config = dict(
    num_hidden_layers=15,
    hidden_size=192,
    num_attention_heads=3,
    num_key_value_heads=1,
    head_dim=64,
    intermediate_size=384,
    vocab_size=4096,
    hidden_act='swiglu',
    norm='rmsnorm',
    norm_place='pre',
    norm_eps=1e-06,
    positions='rope',
    rope_theta=1020.0,
    rope_fraction=0.5,
    qk_norm=True,
    attn_scale=0.213,
    bias='all',
    tie_word_embeddings='early',
    parallel_block=False,
    extras=['some layers without attention', 'local attention windows', 'value residuals', 'learned residual scales', 'norms scaled by depth', 'capped logits'],
    init='uniform',
    init_std_qkv=0.055,
    init_std_o=0.01,
    init_std_up=0.055,
    init_std_down=0.00709,
    optimizer='laprop',
    learning_rate=0.00215,
    beta1=0.9,
    beta2=0.95,
    weight_decay=0.072,
    lr_head=0.0129,
    max_grad_norm=2.0,
    warmup_steps=585,
    schedule='wsd',
    decay_fraction=0.685,
    decay_shape='linear',
    final_lr_fraction=0.05,
    batch_tokens=[8192, 16384, 24576],
    max_seq_len=1024,
    doc_mask=True,
    train_tokens=87670000,
    max_steps=5614,
    dataset='wikipedia_en',
)
Each number is 128 + 32 x the weight over the matrix's rms, rounded and kept within 0 to 255. Layers, rows and columns count from 0. Numbers have three digits each.

# layer 6 attention query, 192x192, rms 0.122, rows 0-144, columns 96-191
097118137114188113135122122132108118158166169108135136136137150119129148117129100098110107102112143170109155114129121128136135131148116134091128172091122130145144104124139151154198100154158147139145172137114115142141151135142117145133156117131114135125127090096182159134115091149130101119
124127122078127108136153124117114124136122139135168130138137137153125166157124138109157116148144205093117121103124132129156124148134180126153080139131131168164111121123148128157151099093158128154159114118163153139156218139117170108096172145127134145116101132101133116145155151110169169079
108174121107136144188156176133159107128128092150105125141160105103147129115087117134091141097106120084168114114123118103132124090124119082108130101134156119089154123150112131108116146176128153122091113128135136124121110110150117099147131103150161122128144153114127131134083087154133107126
141169091160169140137100132149186153105123100101112123123118123140165170062099109120143108143154120130123134114141128167160103120099108146082135112085139096140106126120073115141123122167140091109149153141121150159126126083139106092111131122141107121134131117182130067083144119114122193145
156116113106139120138099140144158095129094126135132085161103136112126081135134137151092131123114129141141142108107123120156114145114099152145118106142101073137134194149138129134126182171156157097127137127101144147162120133151087136151154131143148108128157122130164129090068110145140109171
102144154095210176124131150107169133120140196095139140151156131081121150076075132164114137096156163147124127108110039108135110149176107155120041174149160197183156115110106087159125104142151118138160179144150097095097180075066110116106120136115183086136152076128139071158203088157109126159
136179144132126132114144129120099134156088107133138150160143134123140120119124154110117154093168145141097154168085120141092100139130136158098118107128109095175119070175099150122097135173156173130121135116130134114127140077127079097169120108134130106129114115163162122137116122131103107142
096121087158086093169171135131145091101131142098137103091093136110057105125104089137176151123070070129177095102165132125134154107164161163096197145173092211115156134153159112109133044084115069130124100153169152145145123132123144131126143163075116108163169057070081117100130178131153211106
078100132091107157130102137118106107116170140160149116106170114143094139127180112145149066110100126089126124089113110112171128175189120072101144185172143129112096137144136050092154092124074069118153147138164115075156137216119186170152140159091119162137132149113113138166137144177144191147
120152171170129134121139136138106189152140135108143133161107086121162149117151142130078175102136115159101138103180133155072084190133114112108111066076123151135143114155094171087113146164130112088130126093110121116101149111133139130112118132144179116164045166184125163124167163152106135115
172131211095114163074117103207032143206094114189093112112196094132159179139190188138063094155143145136097159146104098116122081185185109126136090092148204138182105097156089176103151208172131128076145067082073084142095112161079119120159181162121140151124085168148151141132091088210163053104
137148165132102106095175140103133110148109049126160155122180060102100190090183165100177191162148089112093139145146176141102126126005203084062132125093136053227115187114174153146066147098141174098092135106173172048148084064072083109126115139154205127197200118168173164107084076187087181068
137073133166076166140114093117154131107148139142153123128121094132076164168121101086106122148078131121154158095116136130101145139112158081140104149134100142131079134176154132157120091121104115089142130191178129078148130137088184118071145151107117104128151189094134141137082151133058140116
091130100147076141074154088142172150097116129115174145165099097137192182112072147153136145087131130151152143179153125201141081109069161104159111141105126139088102090160105172097109103183156122132153123124077142111139119145085154138156109084106138155131089051225102159157142111140077206099
151108081194078140162170154123182048088155210115122124149133133163101163133145157139166109128060089120152149088130151079121086120193097104142090096113064196162132130118135162114081148137000083161146126145184125143024188081206108146095095125134029134167144123069115174136080151049139096050
194166095119141114151168116148152123083133119157135118167117123181147199075142104123130122116088165147150147095170132139054159154024105071106161118148100057125065120120143109132132218189135168094166085032072137097180017151105138188142106128156141097149132134203110115097137104105112207095
097124137135108092138104105144178125101116129129124137096152161148081153135133104124103116100133163114141103131149115133141124149144110141106121134151139110124129143112141100136136120114147114125149086129130124101151140166104145119156132145127159133150155131121144092124138120140121133153
140147130162115111177105149132141117150138144143131132109164167171047105155093164117143153143145113092141099144148122102155122093109173119130088120155145158132169118164121112125099159141144095084146104103098114088143108126096129126111132120142192118138178118142119062095090179145141165108
118140083125087143140128155163117158093171126121137165146097092167178124092097112154105120146134118157066123136138150165157081108121124150167156131099156150132152135123133163122160126114098110142129129121150123156108110070186131090172110126161094127104059142102114102127140107148128142104
136153099167115136141142129135114145131122159102129179179093077109166116058117151120128183122093100152096090110129129149052137115117128108105163096145144145127129083143168137111101125105089157168125173120175094159099101108154081160154072097096137141146134141113087121134174148133123172119
112167146168168139145147145149176121122130120152105142132106107147181128115081130112104174125153111172098142103130122123131083136101100109100129131110108078141102138130094120124150142135150109111105158130105109147135155079153075123142075118127109144105095128130150130141117146127128107156
118149133188070154141102191176133136175114140116139165138092107168138168110133094079129120111109142113162104097152116068133077085127110141094106109095041132141102146108131150127071113184129152163124129127064105121098143088195102117130115129118126179092129143189124128090125101121103116137
088165148135146151115137135133114136161121106108081135161140098081138144102125109144121086146122116135123180113117143084112146119074124127116148093095157114127099140111113157130104138103104151100104120121073092170124122127167101107175124142139106143097075173153124116164078092147141091169
173108150124144158134098129197111124163040126167129133160161116138137113170101153114110160080187125129110150167085078137111087151188140152091154067144143099179125151133076154147170111131156174165133140080091115143132112121073105131151158149132107135117147151087186131121113087136113089092
117075169092170141120073156152155165168094092152080088101148193186084149150199185161107127125141135124166117136123097059200069189180137148216082154175193164151096099145116126113148167194133106086166057090125103136080060138117183118107180175117099129019123113156139094098163136186154102106
090162171121158085133102128094040076109181124107096130208137092100112155112163120135098099158086138151131175157154193096132161135079115136091083100044172104105161155129160106104098139111104140119072163097077135121128148210133097144150152112122130100147075183189151183110117145119112128164
157118073163143056137177100155200099112159131169093116133109132134121157176170131111120092197106122141085117166080146144069107111133171154144152155133174072140147147084184177134118175101064097096156162137132158112110045090125134118082094099119130111171156145162133097072119100109139120162
149106143124182107129155089178170170110114124117103066109131124100164131095144171130105121113164100162105129136078105105132097141128186107139111100178161118155143103130150156154137178186124037122151130156095122131085086078113138107065157137122141101102139154103069158211138166197142073112
112102123087154172140130144104203116109106179092159140126170139166102113130065092180149135106109151099192111125096101124141114090132157189109132165112104116118122097128060130130154054065116079136136222147151121121122172134147168107157119100116140136159150096114111129173148139085110202136
125178083137182140132171154084157154131167074094122087136183071138174130130169146131061132120125072118153118170098108153154179115093115120077143131130171076050150154082108128140144174143121156163098109199110159092238127181200169213167124134085151137090149076127101111132160135178208182132
181120119080142152187155083159131154122141089202108047063118164085115185136176146108152143165139101143115057202132142139139136113191120124125178100199192114135122100196148182104147187117105063051214077089125128121154034117117086105091144131093104070085089150132112160142094129184164118159
166135152064125149067147150166096200141109197110129172136114196120162121090117096081152112094111134180089133100180121133134123141166104155178184108086131109139109097207118134107167151109197058155171107108148151142123103131091145109097123118068166126216128084124115139109148085097125160146
131120123058185168121117148136087125113136074172095068133178079153148134129171081119126113155167141119168118144117150101122119186151104152073165136120118068118104147152163106117150148143156155120152132065129119101137061143092056084186128070117054114107153171067147122106122137107150175170
135167127174141148131114124177098111103112183125130150189137135147142095084125100135129120120143143188123138087181139090178069134147030152129119049125068182113103167232111128078166130105153156160120140093125048177097179141172130128166085130099136140131092102101104082145150125116143066076
139112157173078174135115132190170165154150144120149057144100082138169117168127086053125148187171105108127072149118124121136195180159105103111188089149119115100153156158101147136168101127097132089135110134143114088139078170171165089060153098085099120167093122110161116099137092131097103170
157127121191148102148131126157147095113091148118103138172169122156130140110179119159121142127119109113127131078136144127100114152185115167035108105113187086138125143121142108065137146151098104090090165121133137097135118141112075124144130167141082151129180144086079170128106168097131182108
102147178148076128080050085200103118178088076130130134104206161136130157078147171150105122107088159136143174115119151069162105160140107100168045116163147176151109101192059068120100164134117103152124066122166096118011185123175165124116145143162163190097160154160146113146117180172147096093
195111167056116143123111115204146130166125096133133134107094131150156163124158150105113117134186140149099114165149111105167053127196163124151146142119119164139138093137086095125174172185110118081169099108117108137084097095115151065063138160089099136131102131075146101123114112112137034124
116071098173094125165110116076124076147173125097178110132125112133081099145130133129059222203045069140137134155154152169160108127122103101138108141124047160125100143150123181078123098135132144088120043129154129152092157199226134203136139132068113149136083114151141165105107158161116119075
190111145126134082092133168120084152154112147120080113086122151159130156152140189111110141178125108151064116140154151095106108144127218099165076119148155159154126122073129152126129197156113111066166131135142112080091077111136128156053160203133139119104136152120133123093173162119167081130
099156110060164131151108066137147119085097137176156183157102164088120118154129149071200140129101130111093144097090101139058192084108185118129143190117112096195158166066141156188110085042099176155099136107173137123173121104053113120113125149182145119174154133114166102151131053136101156107
152114195108048083098170145212100180120126179155139099117085147149126183102154141089149141116150115167062111130158158083129112144149181087142120113181141161185100101179080137120127172148074033082155083082143105106033057098073089100047171189124136076119123128113133145119141080138128053133
126132120160156150185093116106128148099188048096186123137123076156151105156140047049125119129119117059174102160124108154144161103096132153090206134159105125079142207124114112120106105126124191109129134117083170111185117160163130126131125091162142151126075107171165114107132082141111177152
038193074119169142156148121129191156109088099081188177133127120093142112108060122165134165091114096084178112103102086189176053059145163171110137121133123129086150106097108143115136024060162156187112162164114161112190201112162128128148108112088121133138146058123094161185153114076158162156
156116161135128121102149134158100150139189155156077058084067146142133133193169179185163125186151123155086102148127126115088154186129166100162100182161151161159055072124173204158100124172083067059172096087108094114098083094128167153120173191130144106096102147131092145127105136169130102101
084108135100133128156164110074128106118155047132172156126128124159106108147104131077186116157043093060167140123119109149126159100091162093155125158132091126158122099103149145114140098113102195077057116145156114091159114102181092155113105098136098156172166090154153132097125146128089145055
072162121101194137160133075092155139154166134163095134127121123077125140136230146181153136121142078098081112152113153144174108123097185079110131195109137081139108129082181150171120131084141095118117113131129155135166116069127195152116165144187172119084194150227147176130138120172187138081
121096156128107087162144120183109106183108067179106190140166171128116165094159131121151133117112140119125157110144158085120066132089134204144136166069138114176125116124078164108137142147111125130079105110169156136092140097083140065183130152165109169149144114181135187097095171095169107078
078158110168124109097092129107117096144116150159146171124149114116100087122095139116140128156072126128115126112167134155151115108123104164135118161090067142095074085165099143103153049076196133193139148135154122137134197128174201150201070119130111197168118081156150102101159208095128162119
106166148079127185104130102199164156131106085155137140135131124118173104118130121180178117126128185128098102126162101111167107160104179159136145172140159146156096042156101115108142107134150156132118116100108117119081133126091140064099108126131174164123155115117122101130112143130118125131
096132087140174143105079119076186084107139187097103180107069158075120094151142111112145147080029097150091112084149124106104152115119096143150129170079093171131108104105161135204099057111163103200104144081181112167108197086142179140075080148140153124109132122151223140132127149127073163124
164108120170103130158137103163042108134097041123121153152158116055152059154076136135104123176172170108154177147084136131160137120153159134107100144119195187126122120167159137104161096138081215109090133130106148109131150176107086062173178092138102149096127103095108125154106170164201058121
109128106152141087124118145068123067138170147107129148113145116132126118088175165133112109128072072133084143119139177158102131143068099107168141120117086151154153162085149122083094161104155130136133127089149098152118106121195173222164083139156135133160134127150159140122145153138140168073
130092172127084119139074111184095105132090162138138023134133114079155119098085084141029122125153158094115151127086135125128129166192046130088061068150122171135123097145146050132158132154110083141163156109086128137082134162122074085111152090071075152102122151095116099125069138124127143142
106144124188131093160137143086135172146179206157157098117118131136076070124133171113118130154051105108158169107094162146099102124174119131086135092102107147128175141157100177144114129096062117163180149184151124112135148093117113178083146134160077171182162144140131205149092167102107201130
111179106117132168146109111112153115149137043152126161148196079184187127138148076098151133123083126154177084095165122145191172149161120108088134152107094114094144106161096043098149086122112184112082131096150115088147114141164160122137097091145113176158130072090117098069132181151122087110
054113130137129134121102127061225126096183150124132114088107095168048095150171123089128119162053134106123097141153176127089166133112104137146158165106075111123100103114107133143092092080100097142160164138203113129138146078202148161074070096162111158153112152160162148072121184094114201142
112133161099133120107158145179112183137084090121132177166192106142208175096099111130185108136169149126139106128181111149155084147138141144096131107074163086122128100161085088066191098115148133090050177112126119127162155152048077091132172152093144146095171123092042141134159104075112153111
141148139094047097107129108196106156158132159191146135170061136128154070130057133137185103186157164143144103110181112090136067147153147182136120081109094128138119103168129157144157122108137147113154169120075098170049112119057081067077141141113113191196111132084103108145110112069085095111
116140152186070125107125111178105124094118154187128218124133158129078152107079154101169136180040169120114188069170114124069123096162082173136125081143133176148124132175145129142109093088059144160188151105152122131098158133083117128088125136149132193180090194158139143154112095142129134129
101143168141098132090106119128086104114169113131136126126119099116157134111143117134102115147092099123129133128129142123162121129152087104106091125108147130112167157085173164092115044113146113116102168117103118141116138146147113111166128152116102130126137182105118153126116154173138121105
147135127129155125083131169158174110147121156155108050131164130134136105178070106155103097125156143163194115124095106097142088189132108142084089121128153077114076104144159125214206102094123091139164174178099122102145099121096099044117101049100163114159161088109072103113139185102104161170
103156137084142131155171103139155173106126122153123176180096136116149128121099106065192128104159135082127121109119087126075143070123165153124138173138107120159158135085120093155141082110117191123132165096124133127145156099081098105099110112148131148138149082100140113135108061055099172125
176118162042133124155145144180124108180078117214123119147149128113185174152127173215153065138177188113162120174107098090136116151147097135140138140100179107140136101078166132126169157163138123130117143098113109153170089125068092065178168149162090167131137153117123141155118114138160113051
146148135158121168133164176100083188123087161102133176110114114127115108117082090137062117103142105108160111123159111126133099099165117140135125162137082184131132079129110150089126091119152153156114170134163108141120161140136165172141136073145116127141089138084129168108158120107102141108
138123128155064113170195173115146128132049086155142157107082094134177200113179133070178081160090112142126125127183185135124093069110057123120139129093059106151102081114102140099095123114135159120143109151155144121149122133150143095176128101147111136220108132093098144105115127086081148106
141087149141176142068066152179165131115126139141097078092171055126105062130141137153045186110134177096151138091095072099101115156108130125126149129153226104117090138173130073162145119113126062068158099133134084094124115137119089055098171141088147125059145136148163106107109146146197105188
085135175135087109106106125096102121126168091117168171158137133116154090109091150134168118097149125118094159155109136231113150150085149123129096142098150084137127100131137074120119140123139139133163070124103128139119179163158183110114093133159122101120118104162115154145130141131112127111
153114142152194102093100095200106132119165132167084082106172132077106146164166129135099140172123165163069171126122129057123118114063168089176117082162152110207143146182144154133135242119182094102151109114140089091155069104122103081056165149108179145177172191151171180096117154165193107143
145136116128120169110104170102196139106139166160154163167109122069075136183130135144146149114121146113159073116145034120157187084127125095164095120182142139122118131154070128138060100109083153152082154125102156155132167101060086035108113061125149203109133090201130090129164116132136119161
124134175122134165086102132129111142203086073119135097096125093124149063133114177144119156172187164140092124151083104194136111152160149160091107132135172112163173156159119161173105090090160108132126115117101096153127144156123108178169167163116185105051163140134184101134093121159158083166
176172102118094090170152104106155113103117138120140128122109113144092203146148167113129086135109082105139090111168163133091086139107140072148160129113135067169082115122157151079168098117120151186139127136170146135144144105153121141152127129123102151179135159081129162125169113082096176108
155116046113123092198154120121079065112155149111130153168105189091148171097100098098157042069138086085154145056148126097119153084101097084157144160137046113094077120066126123128082144167078162136136164101136152160096095120157101077116096091121094154180066072146128139099130132039116157114
153105145126158127110110122113157166090081106101164122132132194141185106081095152154137135122137153128120164159091097132126112118128122207129101164141129158114151120121106088171141131142136125118084154165142163176201159129083144176124151134165163091061131137081124112173113072120098127115
157150168150128153084121100124112130106063109159048054141203113152203148128134117159073135160127051139121139137127160139123134113219132055169127111109079085127133087141123151159126182085190156122123142133159076089133090183118128148132146153127129134125118130088098168178138079109195099102
140119101121152126094057085155075174123082141116116066115139140120136102119126169165176159096159120158128151111142082169173131135174122195151131177167102137116130134201093127178174101097168113168137125119120110097123107184130132187163111116055184146105083098145122140159132106167105178145
137108091157114111094134123146144092081122125157141122167072172124116178156055125104154117156128148149135130087132128043143176065132100113128107163140068124120096125119123108124156074153054104155118136094121120156135127138171089218151117181056180141155079122124105177106137081124098154127
151077120133116190132115122148102161144179101070194150176107203064159114116092087121183131080175203124148144149120104085119107105072108157128094179140120174104083114107058068122117089188119148156122138140025178182127173098157130170116128067079144105117092077149127132101136120129054170177
119081152193170101062120195108140160100160136156139155105153138146135103157108141203163172123143137143108218152140158097126125164160115148120123134122162133120101089164136160106150118176080134162148099198102121153072168107156164127137126133117143133103104143098083146093092100155095112108
150171125130109108143153151139108146100140163125171162115064092180096195089117149124119106096113156117149142098130111121105070105071124176112079149128131144125110149102114125066079159205053098124143170126157185171188114067137108157106116111122103131120130181132104153142094079109065186158
158130139100160071103148081143096108105114144126134109152145145120123198118127099131154095112155130121069138161091167054141153145111104063125152077166158146177019094153124089144089186145106161113169070101160182181141085063119087129092167123034140124137179078162066190102137124151160168155
119106167098129068124136097122108080131139159115092106120193131114150178153147140131111057089141165138111153139059150079121083164143177087145117089137166104149070132157163161173144188134158164144150090119100149170180162141100129133068150180146139072088174102132085135142115132167171105118
120162144184057189185172190090204138138095133119137157135068102115157101088096099096089154137085060090162105145174103158109149082118083190073100162084126136135179136084095139120096079098080114143096142178147112102079107135127129145188082059142149174120103088157151072108118167130070121074
068180082097114172161109142074099135080135149105142206117061148179136099103084137094155144105107089142140082086171115191146182090171102173078107146133068157102184154143184128105137015102073178214068183157137139194152175130131126199200088120213155103056061096130131122169109106097078136123
110085147142144186098092163141162162133116113133140084135180067154152114128090185205115169156127109106173129160105102147137075181176167169093166105092195132131130112109137085125151099106179097100135128148057079103126123150138138114136132149139115126113141143135159106171105129147131091152
131121181170118108137149112192121104188181134148134172113127123078151205137116138040122119151094132140103088106137161152127088081101156149107123079117113110150119120163144178116121176097095125056139111092134071129130114154119155053035179122126166160229129152135102220090164146146111100137
113154117191144158140134129086159177142069157133069130119108118168144111123122122109128199152086117112133128087206111124094178081169103199121151120106132123169132128135129119121156062139188122086108111151141045113127099127129127123184096117113134140107114154179168103113099080145123142100
168171137111137121099116107170159131152063081151105081122166094116100130205134187124120143128191052115127100130146110139191086126132096139143098120144130113160125087194072171127088147104142180076130128096105133116121064111112123077142148143117083126108133113113123197143076056077172054120
157102152144105096126115131137116065113183170134100144206134161129127164135161098148112114127125102099164113154103136143142166105067113080144115069127125112130112139137145140125114177169095149110138115109124091102131093163145162053089108124137095146153108148132053150050115153065158093124
104134116135190080151064119092117110113115139074084078124174136068146076161127111147114125138138168164156172148107142165064098197157109106137154146151119095082168137144143115170147118137186130154145153115143103099127065223112079135128090106115145097129112122110142093131130162161112143150
150134121175112125086156167131134051100167126098164117162134112112131115122133116097108154124130110125131119073113156109164149105088042126160133162121096121113075094146119097176122107130102092144175124097068141158090145145150086192109120085098082165106142120133094140129121136122103192132
157100088140147111109078127126158128030101168148143115170119182122134121093110132084100125072137104142110120169157105093188207072140106087122116147183060160127113130120084113173101096064100094109104130103128130138080134125177032123134126094047068142142097130149082206123067129096141123146
135137115119162099148101171122215124063138131125148197148096153132124075118141122162132137114158141124106135083139141151143156096124161116092115165131116145134075109184092123096058142084086125144162142120148132119083186078221126086102096144096102159148101108149107195130130155119124116189
128093148142137167122100133140089128111112138139146118081151104156122083155110123201107134111190141119082128152078110130174153145150136144154109157099160195105125094150096111080151155136177127195145173155125109036154146142161182144197114111102102164046083142112088109134117189123196106158
145124121067114113104168130166136120117090134133133081172109130181155167060142145071080131157086124220119080091152147072103129083158122066135175123088125171173101101116114133132173144097138075130170127071168101118104109147067115146194159135138126101136156114099178139125165143094077154127
146092125075125172133180139144135121117182123110161168147080152111123147099118145102146102111107136133152152083100098137135152069104166157139144130124129154096111162099078076100117116101137145118174102108071178164162156117101131095092123131083132137127152128193134138116165137094103159094
133139178111139182102147151159090157147141145161136113162112069133226182111165079162099071149133104144155130094143146186091104163162156100103120150069080113077140186126150195086132181148102176157150137138145132134147109177061132105142153104157109129187101138106153093115167158162165138100
107117133125165096154160090114122083135125118143107236132144152111093104073111211127146148034112067130140183149135133143124134093153153129114158086117118175152113123135123112128071117097115143150150178075168100178092206104119156083091087107129158137179137098110151160150162160108112156118
114073089151150154160142089114107156128112126114121079155062178114066073152056128130147086083174170101137163182106097086184175171064119189143114155174092187123127166116054060150149076169089116130105090152113161132139104134173099182133144091073102087097094051134104159127097106128104157133
115142111147139122078147153100120114075102146186117132131141123151148057113159106160156153113157109133164123091157130143159110158125123160139090121109103176117120127199121141144109099135164111147090160105208105137156130122128150174098108146148060114076119146118076141161033152127096162107
095081148147114111114149079085102118113219146121150145172143096099106101096128135156136173093162113095155168150104120084132168122125131085100120118115052170144103130152156113159123138111073132149111093167155135147122169094188119139136149122076168123128096147108136159076097162145162159086
141112118149092153110134129132155097105129155124107135132105150133125141104145108157123146091119071117163075156130124120155133124120098069078134122151090155111116067119102066136064097142074102108136128127105138197078123144152067117082143151132096116120130115125110146117121154118130098147
148099119140131116093161151152123193114151160163183164152108206152173092104120158138132172134137148123143137126093153154107118143048189140201099156157166204133095129122144152118144134185163107163152154159143136143097143074076167134081093109153131129076161168160091102119123104148127115152
137109165131133131139100158108153128104108151135060065058123087170127139171160087103076127187111078097120049160130131154108164129145158110141109078142159094116164115115189166120138111099148112080115126140171087052125059221171110095102122205148114124131161158060120118172166152125178086126
098150079139123107109095114087156082112112108143047152155110072143147078106149128109072093141115105098085105123115135104094120139120110088102165097111174070154110153055225125163141093090101131105108124108068110101092120175116135151149132138126114148183116113142142116120144094131150145107
146115110168128137111167085115154084097139130106142113119074142117078163104105114095137101076117113096112124127133131078152137076127095124081091125160085154164108142119060114091086068138028117132130100116144132154108150134180054131065113157057144111138163111114098152095126089071104147124
134164113165168144161120145116103202172119074149089165079085124128148110171135186153200088120148153116047186122126125140135128127104095166184104176145116114156084132124099125156062162163137173151096140121133184140155126085122092090141153100152117117142122093140151136142125072143123160145
176123150130158104150095171140168140129120105103119170106119133114111102128138127207108159136150194146128154164084123088140129137115122129098160133180196133115081081093119071126100141115146114145146118137085173067098146098196144114189106066085094128131117118135114115116130148109117082161
163089143160125141092129139084178097060157131143136100168143142223102152149114136098156165153094102107130080165136150134116141119115130113088169093102150134151097106142154135097149071121123087058117141169124083083117107191199157120159122144104095124146123117063089180189087143114148117140
137099130138122127087153160131189106143153103073144161143150080162099095096127178126092157109191146071113088190124153079188103141083195171087128166113124122160094161045136116152114092181095097117113150125167113144124079068243143158134133132133127119130125103143099156038105097109082082139
131176134147123113103103130166077129111135114107109087134150116129215169186166206132099143159122155161141117124155121143125105123108101092182164126167137146072152085092184164121179177036177131130151121154103105036144069150104169082199130145120156134099140211176162125113096153180175134126
104221139130083082077103121117137058129152129123173123175212015116158071107153156169103172163125124162206154156138133168121105195130110100085158111145084116157126107167172148182113093119117163160109097135169084171072105096139135071141106104121139204164161167143145130090049156109160103146
119111153103122094119150163145087158145125156116197132129124136144140098140121104158128186154140094099136092105134142174111057158083143073146120117108126137104199123140197093081137153068151125110108106116101109100134106144058217159110144155135150130084134161149119059117169178145142130131
089102148088147144161152109120133060120120124113092120187160123129092090103133050220151125061109129042143056157117102096127165165136155099063102144104130133162116151117068098108112104147116128132094077156094115109087082137133136116125118135088057091176095111124114146127048150082144091141
075134120127153117177094153074109116094155139114109103093144158080120124141074118117143119121116151123146195192174130119086117173141101137108179157140080119127145179095148132138162071132148126088101110141109090125113177113118102115098128156105130107122154129188129158124087097141098129177
088202160114125121109121124171109101119115090101113141182160089108157116137140194144152126164154142147153132123158163152115144106145142110094062113150127079128137095068159139107089117154067152123079105077165082189149037158152132130146147172174149129145128160087150115097166133098114075147
081128138142132097107134144142070139145151114112186178088139160076139099121112202061141176157144144116121176160153124137130111102057137118169183164127091163123142133135172103106134168116185129111144171124102103146124180122079169153098142130148138151091124163157112096117166177200116177120
133107089088108125144152081143116129101096167117106068195100215115144180104106046120085076113129141131121139150113106052152175102111136167150058132121111110144098137124037130175136123177061089123199106155156175154122095089100095095127116096117154145137101114124143150132113058116095117124
138102113146137136104073115132076151153139113125158163131068231103149113162122153109149140158146155211093203081095152171100109130144131158179121146142154148094098061135105159095157160086146107141127139167091117115149112080116153167143143121136185169135060130042135094104155107144089135120
094055135112110115152159129176140141128150145182118133105167100142113057108174119237161093140107120065158107170162135116110133199122204058059114193121073155152099127144099059077007131169076127177110095090120153112117146100142149185164172142129087105105103140130124123105112145147136096154
087123087113102116157102115167092174107125125142153105141118167143119130146049101113159084137123184123127144173152127116148068157062095171129151193122054144135133141146098141144171146122104082133119155156144169122108099092095123164124117157092171153127114141140104155096076130173096147147
147126159124139150107188110096158111126147102157123152124176098108099066077118109170119139095159121104122118145131109125195146165126112121068090101110144132131133132158091095086114085142096119138068113124168136115125115133159109136120130138148065133109139104118103163100092148105100125118
172127122138093139103180126130193118145144123127124159175124153150056112152137128127106132115096104084136078137102108102128126135122142113113088074108186068149108105140136103135078093168089119062101109162050139191053086118126114086092128112130061143141152080126140122132129158127112122108
126124103146138113118155118123133106124111080120144189146057191083107154079104198120154142073155168165088230105060131115091144133102096176108086120192150111158119098119121096189111150211112081152156113146084133187131158038062095191123109094144120126133124104041131158123124077101057189109
122130130153174105144096047127078144171185128089076081130173107050132094155082097138173139130149138108130142175110131121154136118131137102125137124101118124165171153094120175101169118113156148146110112170120123148130094123194129134155172133104089082059116117138069118128115113136140111131
142141063123137124109071186136173103114081125099132109161118176157129101108174060128081084125171097137141125171087145162161088162165139126132125139117086158118089149131114140140149150103097123181141128124158156120101129141163100147159103094104096162170125150094165119163172093133110091204
124093155119122146139173136117113127165129085143090158154122156143109118093099122111151097115156178099106180116121114113131144138094103178146130142149129106177102145080140124109112081191048112111122083139113137111120134117159140133150133129149101118138088038157132137101136129083084135114
103162141142117115113125150139167056110114134127141115148155080181134138110152079164066126095140078153146062156140147164123101154185131081049101097071137074142154147133131156104148079112096129107154110113157087109126070148106098095140128093099118135135137164161153151123148150117152086144
097099159101164151101131137113128154162137158155103111090116109163128122133143111147135097104126133102093077092121141132087112157126139100152120151137144164142134116106135164135128161171170114144125109150123190135134148116088182110152157123128138093117091126108176106090147115179129149091
165121143140127138140128103136101134149130135176093092118129125166119145156135116142127105141107149142129089130135137129100180146117149135143107126087114173113121104164141166130173179176131192089122115116133147122123117121106156111165139171115063150144126114132133144124123093119133182112
131142086088107136121125136052129127080118127095135213124103152098156118143126116113166114128106134133126161115146096104130156075141126165116138148132150143134124110087095125129125079105147129150083155101143149183134172137169097057161095080135201117177174129146106100132116136143045133121
122152118151126141118106141126138102147110118141122182160104187110121110108106125103120143084149138113118158091114083104161071068120123167150146092128105126149083098122112116141132103116133140139134158071139152186122167102138167111116061123127142132169112119157124133117139122123078131133
106155177125149132104037150188153144167137141107106097101160140087133119215147203170129134139130131140097115129140096085181108176165116142164122110138133159119094152191097114174143181097163115069164104172106128103173141102071090089090146164103117133132165155147166151115075137168185090138
044174092074169178170122175022136151076106186121130139153072158076170131147106140107169188082144119079140113045103097147137139077220111138128141128149089158155133140105119120148140069086127155176094196141175136168173214090079121122152111125205199128088135074098149105160172045101091103146
113165123091117135065161127145161147144068134177131152107118121120130083131136161179131176102160118113123154136103120141128044129157167167106149102145131137181120123144093127152090083137174166140115094096140099172149173064104108120130119129136198117139115124140207091154083128124085071157
104134178149138111139086128130112119160193173196065080140156058131081198140191115122139101203132146103119084095180121114121174179101128071143117123131146083135131124145216129095199164130082065066108089154135110107096047109141123139137149208153084132134131119069085147097109167128185098117
094138085117136128175158148092134093096185138148103115162105124141119121151120116133139099138106170084172127134143073149090207112106127095122111201128061092057105114047188133064098111146041161119115226150190152140050096126194111151189100106147063154136125137086101118097154102109159214101
097125135106094137091143156120111132091074058156098127139151145129198075161111082179149138120175140120130175114068135138137081174169103139164126153101096132141109119134121151110159104144108129124133169131107105141184187107139139124087123144125081122098077169176183119144155103109111093188
167126156051144138078145058139128120120080066107136156059095133159200185179157127126120124088083108121131161134129125193137104107123100094115107163107165131124131139057122092133073088182194185175087133097150181112193144125096173127140142124138174184111151133126185129129100101142085087025
053170140077144117083201123099196155120126189112085170140110025224089153119119186180091160131115068131113128136109081133106130106092141112085118150139095162165104052163137086138073102040174137160113128105142083121152139076156183173187093144144136126181099162157150081140105147161149166055
115162168143145128167154122113158141140249193161131136152087061130116109134137107125083134241097126087111108110148126128054167125155110099110153096141090135127114156167196165113137119096116133061130104124139057128113124119203090188161129113131079083223042123094131178116134179152100109112
052130136111091112115165079118122166098140114120174109159148138157140168083075131160113160099146142088150153139149111113104061150133146145147101146155078170157137120144133095117128069145123173144156142106096086108155120126101177160124104106122083063147124133128072118165166143155069181152
110132178223088102143095118137111121099126127127117118104145080048132131118126081169137095153095113162107181100148102074102107140134104068125164119124162159151071143206097175141136177119071114132115079100159088112115140137153125113120120149083103177136123097178104192131054162144126114129
153177133160091082127097121154126136134093153142204138172133139148095139148069131168176127071156158162114170128102115130124085114100092117160134114152087134107129153171139133114182133128092105079183125109098139222122085154111135122104108133098043090158166087185113061140147129112109190196
182140165126133165125090113150106151111128110135090118153125137126129114139120107158145126148131131142124133154142102119154149131144117117146079188118129156103148131124137142118143192149123150104120099121117156127116114097123088133119140159114074149116157121098180148126114183151142116156